{"num_hidden_layers": 15, "hidden_size": 512, "num_attention_heads": 8, "num_key_value_heads": 8, "head_dim": 64, "intermediate_size": 2048, "vocab_size": 15278, "hidden_act": "squared_relu", "norm": "rmsnorm", "norm_place": "pre", "norm_eps": 1e-06, "positions": "rope", "rope_theta": 10000.0, "rope_fraction": 0.5, "qk_norm": true, "attn_scale": 0.152, "bias": "none", "tie_word_embeddings": "early", "parallel_block": false, "extras": ["local attention windows", "paired heads", "gated attention", "capped logits"], "init": "uniform", "init_std_qkv": 0.029, "init_std_o": 0.0, "init_std_up": 0.029, "init_std_down": 0.0, "optimizer": "adamw", "learning_rate": 0.000918, "beta1": 0.9, "beta2": 0.98, "weight_decay": 0.18, "lr_head": 0.012, "max_grad_norm": 1.0, "warmup_steps": 296, "schedule": "wsd", "decay_fraction": 0.601, "decay_shape": "linear", "final_lr_fraction": 0.0, "batch_tokens": [65536, 131072, 196608], "max_seq_len": 2048, "doc_mask": true, "train_tokens": 956400000, "max_steps": 7378, "dataset": "wikipedia_en"}
Each number is 500 + 50 x the weight over its row's rms, rounded and kept within 0 to 999. Layers, rows and columns count from 0. Numbers have three digits each. The size before them is the row's rms in percent of the matrix's.

# down: layer 4 MLP down (transposed), 2048x512, rms 0.0645, rows 1277-1289, columns 0-255
# up: layer 4 MLP up, 2048x512, rms 0.0681, rows 1278-1289, columns 0-255
down1277 103:544557470509472514557568430568461556439449526505512541507526525514557486466522563515508537459500501438494424473528543475449462555555407480488498489377444572530498449518494412457481535559461488442552421447509446459533494530437537513469508565472473535519470561612437467490437560527493480608613465566420494520561515517399470493527500434484450509485520563541406438449551552466473485498514640530486527624503402618516521499388533524552522494525564538504596563557426515513467495501569504478524498548493436470510551475551439462501506482529588387635496541545482538460515452481506520448572501489521517515505571454579517438499408533475449464591514487513421523486503499550491470495472533539522491539593524497463572553503407554408475483563513486467443568509555565532488494581481501
up1278 109:508514500513454464402529571487487486537474434561477451501536521415483602536553567569450469461486487565465540535531478604517381473593504450571460415449496438500502531420540514422476474589443531491500508504492419397525531467584507509535466442501489468517470466437558435404469515408526460438433435466490483534523473564562501555601441566551516547436590430540490411587558479500411419472501501502554480477520607489582489526494508478527462434514453518531430497533471535566493476540478486489476497463540518487530618602573539470452410407455496443487539604546520581426594480462460488479463582435533542479524434509620508514534419480470390457550415522482466570503579435416509472562541525566552436502449451459479416456481488456462535602536495435532509527521512406428499535529428561
down1278 110:507515451497428510474412507453555494441475578529570476443570532492540423496558516571471456572516490506436460584491454492503498490448519423483517468415422387506592430411475480513505477491491465426520518509526443524492548533458616561529500509606439466523536507611422485498511458563615459501535529546442497443484514533623548462497433483444508579518624573430475435403544476506517503507544587507422418436478449570490496525569568503609454470412392445547538452486554449481479535476508520411587507521517466531502558523515463515438547500445502555521563579595557526482503488520497548455497553401499486487447469533505589470485586515456455479450598482459542469520477515447465556603518536359517449519507481471560465479460411469503504482527382525472486434486464532564489499515424383
up1279 092:569499374491530512465488472547529481531547403532670474521563510471497447457538513511466485450480453517415601474445542507438521496503532583452480452436516545517496535559437465503512477459591439505513528532612428417563575529438459623477499584470512541517476497550484401528564528515527583423535513524504496588507501562484496386457439471516464506515498527504470457508504476475544437439461528564511434500574564467627538507494497483454452460475478433437502530429517593491453538490404536412549510636574509508545589498380531493445467446534504448474527529580489505492548457558505436541469459523494598512514472540564504505374511537486509515494419504473546427549461486435484555522479476459519561494390560499472485498410484528487577482582448519491511458546555532503574501543501518
down1279 085:564553461580436492496470385573493462449533481604515531548489476472492413516511453444528446510490417514532646485537577542488515520427503518518484496524524483508580520501443481477516603432532477513511447496524522444632582482421514479448520543451485466419505581521526536513475475568580582574617513468542506417531569463489547524465540425509528585463456544555541521542349369542473476511465524543500474456601569482541488452425457534496407480493467434472611437455524471500458513475497539467505504566532394495434569478502463516501501505450560533434409566541528477467504578478565495497489504529489518521509502453560504535382506504497481479495433477484494506581531415347521507489491515459530556508406509454456493442585472578491521519505507474566464469548553537513560417535606510
up1280 105:525546474477544480447467565569596452558544569555509464469432500438453475447444510494439630520449377472508589498462537500551426520476429607552473532480571547498550561459544473422469447424357499467445487536522424469412500516528525448439525524414485480565491496467559448502457522433507525471490526470494575514473439470586506475478540472469501455437489551522501494486570485537514525608525410642484539530532502406403469636581432498496470655520520451488451452530524498506502442477469468486529444490422526522544572540495454454529451512403554482467466478528505570479506515503538520464512554533525580435552595500567503467518464528527506489537507559488526530502488386481473504480490521459489533515507494435520504505522455443445517513436474460432544499509419497605475551522563465
down1280 104:567414482374463433521580548564520431600396582484514482534468449530468536483526507529431567544411501444469518505468557510520492448484491524548544508431454462405532461503486489579515455461501456463478493555495421498513411467519496488449494489516556489543471438498460405385467456500598535453451541480472539435516524454540504478450432516599529492552484433540568441463463497482543493486464438439529498556492488413481480474553463482474584560561539484478534508504465547568509532422473495530470478521496563586550486464577509542567435490540508498460363488500544538489568609506529476452505558565527535454574573511438466529495487469608396478424533554558446555457451548520630460561478443453463474608532487458413504562485532587500526460400502528519543492507431532549379494488610449
up1281 108:514469449487552431570559507461435471463465449566516564515515617470492492446488562538492510479559516442563502577461465483467518465442497404565534510478548587475477517540445519456490501555585616469511504515523509463495556513409477575488462564328577463584347467396487421537547517534483463546484455573501477552587575458446570489540580540479476376482499378470511505545609439522489397551522415487510490460471490563423575428493469505489533520405521544520558537451485551433473525528522451468583479499594470441524522517481493513571507481505578479516467469540556425489472468541440521558578538422484500491403506584464558472481521488502506507430574583486482527494558484456498448508511510465473526478586560528503450445473411555421504484502475489562452505531590467468425528445524540
down1281 107:497530456540542529484531436517466522543498528444487495469422425448515551477534505492421496498429613423567454569595401525522486503531470508480398460502521508437495568466520531552411581496575526553487541491469472507513533618458512401418530625552444546470533487547405521560546595579502451544482507552528558477401478560503599474470518501439409488466506512407522410407507527547549482554467537489535506448399448495545402477476467423465453508495441478607583471485451484497452566553547528549470487535510505567491446509401496541512479455599454464566555579492559560457547482500419493558541516589509529569508496532449457480472453495526498446578450418499542511584521455457513519482481598485485413509500474591582472539448470455504479492462459458473527451465507477492463469590516531
up1282 105:490506535490500474524546578502532548462532443462513497520498622522409500451497563517558446578484450608416500456509512572442505609545478549546501422529475554421421517440484477509496524513458515499538487516534521441440446485499572564497555510523531465423460510568548558447491480463470529397540471537554505526445481558535583531451499533493513401452622561431460545455452476508482478546500434600525517619487532444506562503507455484494528455504487456474455400420470423433423470526469484441578521507496512466503472457472487565548500514493430505419557465443467508449421519435525390477542484460462514458504485465514549519512450588512543516461447518480425445533474489443498481587528446502501488527425508474593492483504490443416469421445494576470506474501549522511549540502487587
down1282 105:440495479446506418496552602413476529505532428476464565546502569465484560524480459481501462550513545517392566487438546618397519544523423434467505465574451575497531494513553409474542506419533535534375646542478555488493525463578523503587475557513462500461450532443517571427484485549469573503501499531543572408371463555424491472498568543557533457552506540501497524395474499485486574441541409432527520442533473477490530451469538503507588407546461480452437528543478479446518437472526522432530483542471539490451489454522489465468439539531516585536485459545546526396458445510400413546491442541486497519509547511543468516477470549566479444470418498491482512427463455559490501483490508507482499464511436598570442432457418555429490457447451435487527562439512545466417528495507566
up1283 109:435477547485558491438622553484505462540479480444470560491458517443540460357517461530598500516571513539443514593505560514530477421567517507498499463442548514454516443421465548444484561562493567462554497535422389535494488481480517503421453494431540453565446578510475523494476444535509454487566484535532487517504461486580458446561430510609583529484510485558482544387539486493536510555508534446626516614537610442578567470670443440500474448649526495510465500562574555495514550427561538453496452451540491522491499460499480461501574421492542550572566595520565469444477496497501486559432453467504465513457434596482485553472489600483516491498536418503501433446476551377560536546512486488468563482487423484500503454461453498442516480508483495458502556511597505490546474469423597
down1283 107:423507530464474502463404480461503541524591497509475402510405434375464531479519485502589486491469467523512488509548485511477440446518456476456557418535524447469434535489511578574568552547622550573500458473447481495546441550489463491454592447537512531524433547511495411505500515585535404545389548500493531491494525594459460525492424503570470567483596534462482485468502513461514464544488535549447518510504577518493481455477433486415414457508450444521529462593609544504490543546525483503507568569447497577499507454596493399477494416467517453470490492450519459568475470566559565515543490485572506515447482504467569473480475415425550521571440469503484436450389472463520605412500398481582570524575488537500546527418543474473460544550428485509491515497497499474456470497481551
up1284 097:566454454513413495535506525537494572572605500532533507507423494492511555548530531460462561469492432462472530492432526625474446487518403545525517446414552503528334517513621521520473506485426497451535499584436569568407487422423543621496479471532483604425487485547506442443424485416475457531394547548517561454517518514541497539554500454475435477485490504565486535432543495546544535524541442533520463542485527529481516476528525624539513522587491472522445406482601501486527559426509497441490427531567450569571545480417511504491469512518448495458537438533456497491440523489485463570603522559524467488397418470503489519523455499552477471452559489510456494546587488404449581477564474508535455594443584455549497462564443465465421418493490525496474543492614522514560438504494501
down1284 098:539549434466586507395443458485517587512540463439439515505479464531491543566478527556517541549578488525498524480495485478463491500521473534558507495465414376448535429487530590497547494525513503517537505550523534476473482563460620596519534422486501549485466492515463565474453602418500559523481491543487429489540544484552565553512571504443537587541425578564584548539614486565551461504637542470483581467491513578487499386475464491539528522482532395527536588477606634465536510511543379519498535534476457469527575443481614511492456495452448573458566429459520532565424536469592560487513526500518458406565477399466454477514500476546431493418554472588447529483469525455422508547467598481507525543530549601446528505451531513562418383481392526509528549471506508501517419610522532
up1285 106:524503517505554527508490520516461550631563493523522451370477430477493499525476525510482498572428422492493474456496475601493429590595559586541550439585515453401568570504598519414518404491473526467509515459508478484458580569483517492533413472458565424411525465515521510470399548488516353519539444460487543563509531499490497448510563482617541505374459437520457503480485443583472441547477488495593513472595505423466504530437526441553529568607517489422525550515547500483524463468455488430573524454492576557500517468489420485483508569553478536477505625538466437484618461512523564441465549585446463509441487499477417536503489488463447452446570517491464499549463502510474550615543430463465579557423432499483521506541524519544504532463465548477510550493533490508442408530497460
down1285 106:483514458561539530508472497526521413499399455523449444457451459365446559456485514461528503583545413472473538524606501451437565562508524528529470494444551549526432474443495478431489495436607532467607601575384392517501532537545523400433451488506509519450550446580474509485442584464477502486459584479444453429531595514482489542399565470495414477504544457436501519551526589540520545486458458590429540538565502483412507467499480456423538561546485482492530558482486466428486522498411572490507542435514468533500480435497499495514522565613589565609391486540416574548454457514533518462441432541493480412534518390429544481476493386500560431435561435481446439422475568532542491485492481520499556463510442483417464522447543460442418609520499537549616558549492501521429470617466408
up1286 101:530450498444521581470533511436487501487497515440483497527523623507502508485473466450490528540470547536471461587514549554595592533467507435487498548481506544427589540562512472446496480533486557525562449479545645513358451509574565592456489550429580533506441460511543593517437449451522466451462482598449507504466463525456491463567509499569431486479502451549498569475507404487386505461547532495519559505548475416579474518498439507485472585462541472546398503537498501436521572454527483556570503435508384536542556440516466441483571514545474400416547520475440471552465555461495494499510400552480597561378457470522597541571563622547463507568496487542357529513526562527488470556548464516491470466474549433478452488422490439444541533410522528483488432468412482489500458501529403
down1286 102:525603472483541577474449522546453499430556519471461452569395547508513506468535557586500540474413499443495533510474527428566476550413505406587491547425375532499478401586404493439479521566481456642546473563500545434498447474495549416482539588455527522532531545464523450605542421497407495442449472510511534571540533496473555500451508603491467520527439574427520464529420469488565485424510560539439561538515503577501487416491575555490489491473568454439559488511513408524454454448452462455581519494517483581541555609512444502467544542529662522442447488499501565568439514556521461453545473520485605497531388461455494462451531532533461419601451455586548431597522483607590489492555499515503459448487431466549497509556512440508577561471440472501502522555469534513472511492474521
up1287 111:468550470513559586517550558591539523545578534447530536490496469509427528544437544547564435563529513525479451457413522562453554580582460452524472507407548532543455522460564606525474565435567529512491580556484477435542361472448502611596511491465499526481532457513463412529458550490604452445464580528431519496596527526561441548554476459469465552381491532472525588498500456435552461581545478503560460515510462498510564516505499468443490477453528554400487462474549549522518453483517568369583467480509479525574539576461529488437548505521531452542593566655490484465575468508605482524491531462551449453486543531507462533536437526583551542434505520455471484505464536482502479462487437495428489482520433391501487585588493556457552463534441509483467432483461534469474557456536567
down1287 110:535471535519316474477520546490549476556516521512524435474533423570499448491571461464480620531510464520610460462505565484498476448506447410430458629456542452492505480450437593520510489514554528539434440526552446521447449483511553498478532550452469522429503485472493630443470537453539555593419544449448482532602562480427490458441423492503377530562459543518449434491508540597565407574509511528609460527510507519532500562383604567484477557466553466460534429453506498505576521490466561544521529531549480529513513399502442505420607529561478506609447438546561452498501480492525488561535410505481502466414541505469533514465528549546427476553529424440514523530490442508505448529513505466586505527463523611479484401602430493491553606449488459489518573464497479438475484501581525
up1288 096:531547572509531539520582469535525554524453571566568509507515457490489455546519444501468422525457551460452490484424442606533563444615502590627538507405517405557452524500504520473445510476572530429526455466579525531525577479520572551448425490523499472498480420545479518552540497470477509369471620526624531429511395560551433561484514504507512473478529402518504470388536492526480547535507445551534484416508398553557565506560515419604479600516479479524552557577508507506461538518545444411485510416487477507486504524497513471477462443474466559551498527513495532433426491559555506559536520418424597432469456469496523539435488515527430544495534393505455560466597563464397454421571506493437435469452444437510577498572503443404489481499527459467435462378472454479390544387488488
down1288 098:553463561506451507537527459466540447489395550492504555503522487605631503479638503476385437494571469511448454560414578491439524543497479517539578461496436479621558494478551498472399502482532496500471488506529485515409490437433488542465492504509481475431480465608508530501469498512471472435558538521596494489584486482529413559433552526569503485428517621447426489455505416468443575509448423498482506466518545541483523431457425553416561525505423434465540584513492473559470537513449479492498475410553533464370478489500490499507480521601469513532591531442430464520496438595524476493570505513481645520524480556442539480502418569576445542461485462485460525472554468488412488437607555448535544449430455438578408446553474518484464541571561415432368514485522488509473370441451490
up1289 107:562432545473446488480540501531542518527547595462547446493532593402514422453441460496504560613453514460439612464486508580473523536542546557454542411543508531408530495475661506558497600500369429496576459415527466518515405493457466549501447528493406438460460572506473543518470525487638530457512554524517556476512482513497487540463503538551552441543496451420439546495468419559559381611462505494468445529505413528516415632525481518501461460567516558398432483535537534565465604539392531509499443515470536527517495475490470449523592488427561431574497530549530513518566572469498513555555402507443517498463498465547475550482443585485505524469474502499566480602500508441500563538507491501499533500490487425515612493529464602477503522480494542492539469480552518515539463581465525
down1289 104:537500464521446386547444492493443510482451515426502491567474466546461519505413438555504561495508530444449551606597523470375506519536523521505539467565512465465616502436549474568453446482374556477610470461567478437542492544557541548492506459560565565476578489480487520479483549519516439409523596390415450510622488486474545480466578561549512491471448491524409495528501565511557510521566498487498497532522494580566529533532458522449513499504548468441490451456522451552458435571503492560467419530556550618477520475502459513477504497471479511527429591495513533420487523455502488481510483490507596522450509519497526449469423477443473542469484524489561496425459492487474479464468555487535552446541441433364532543543450453527576462612576470451499523548508490465565505461497462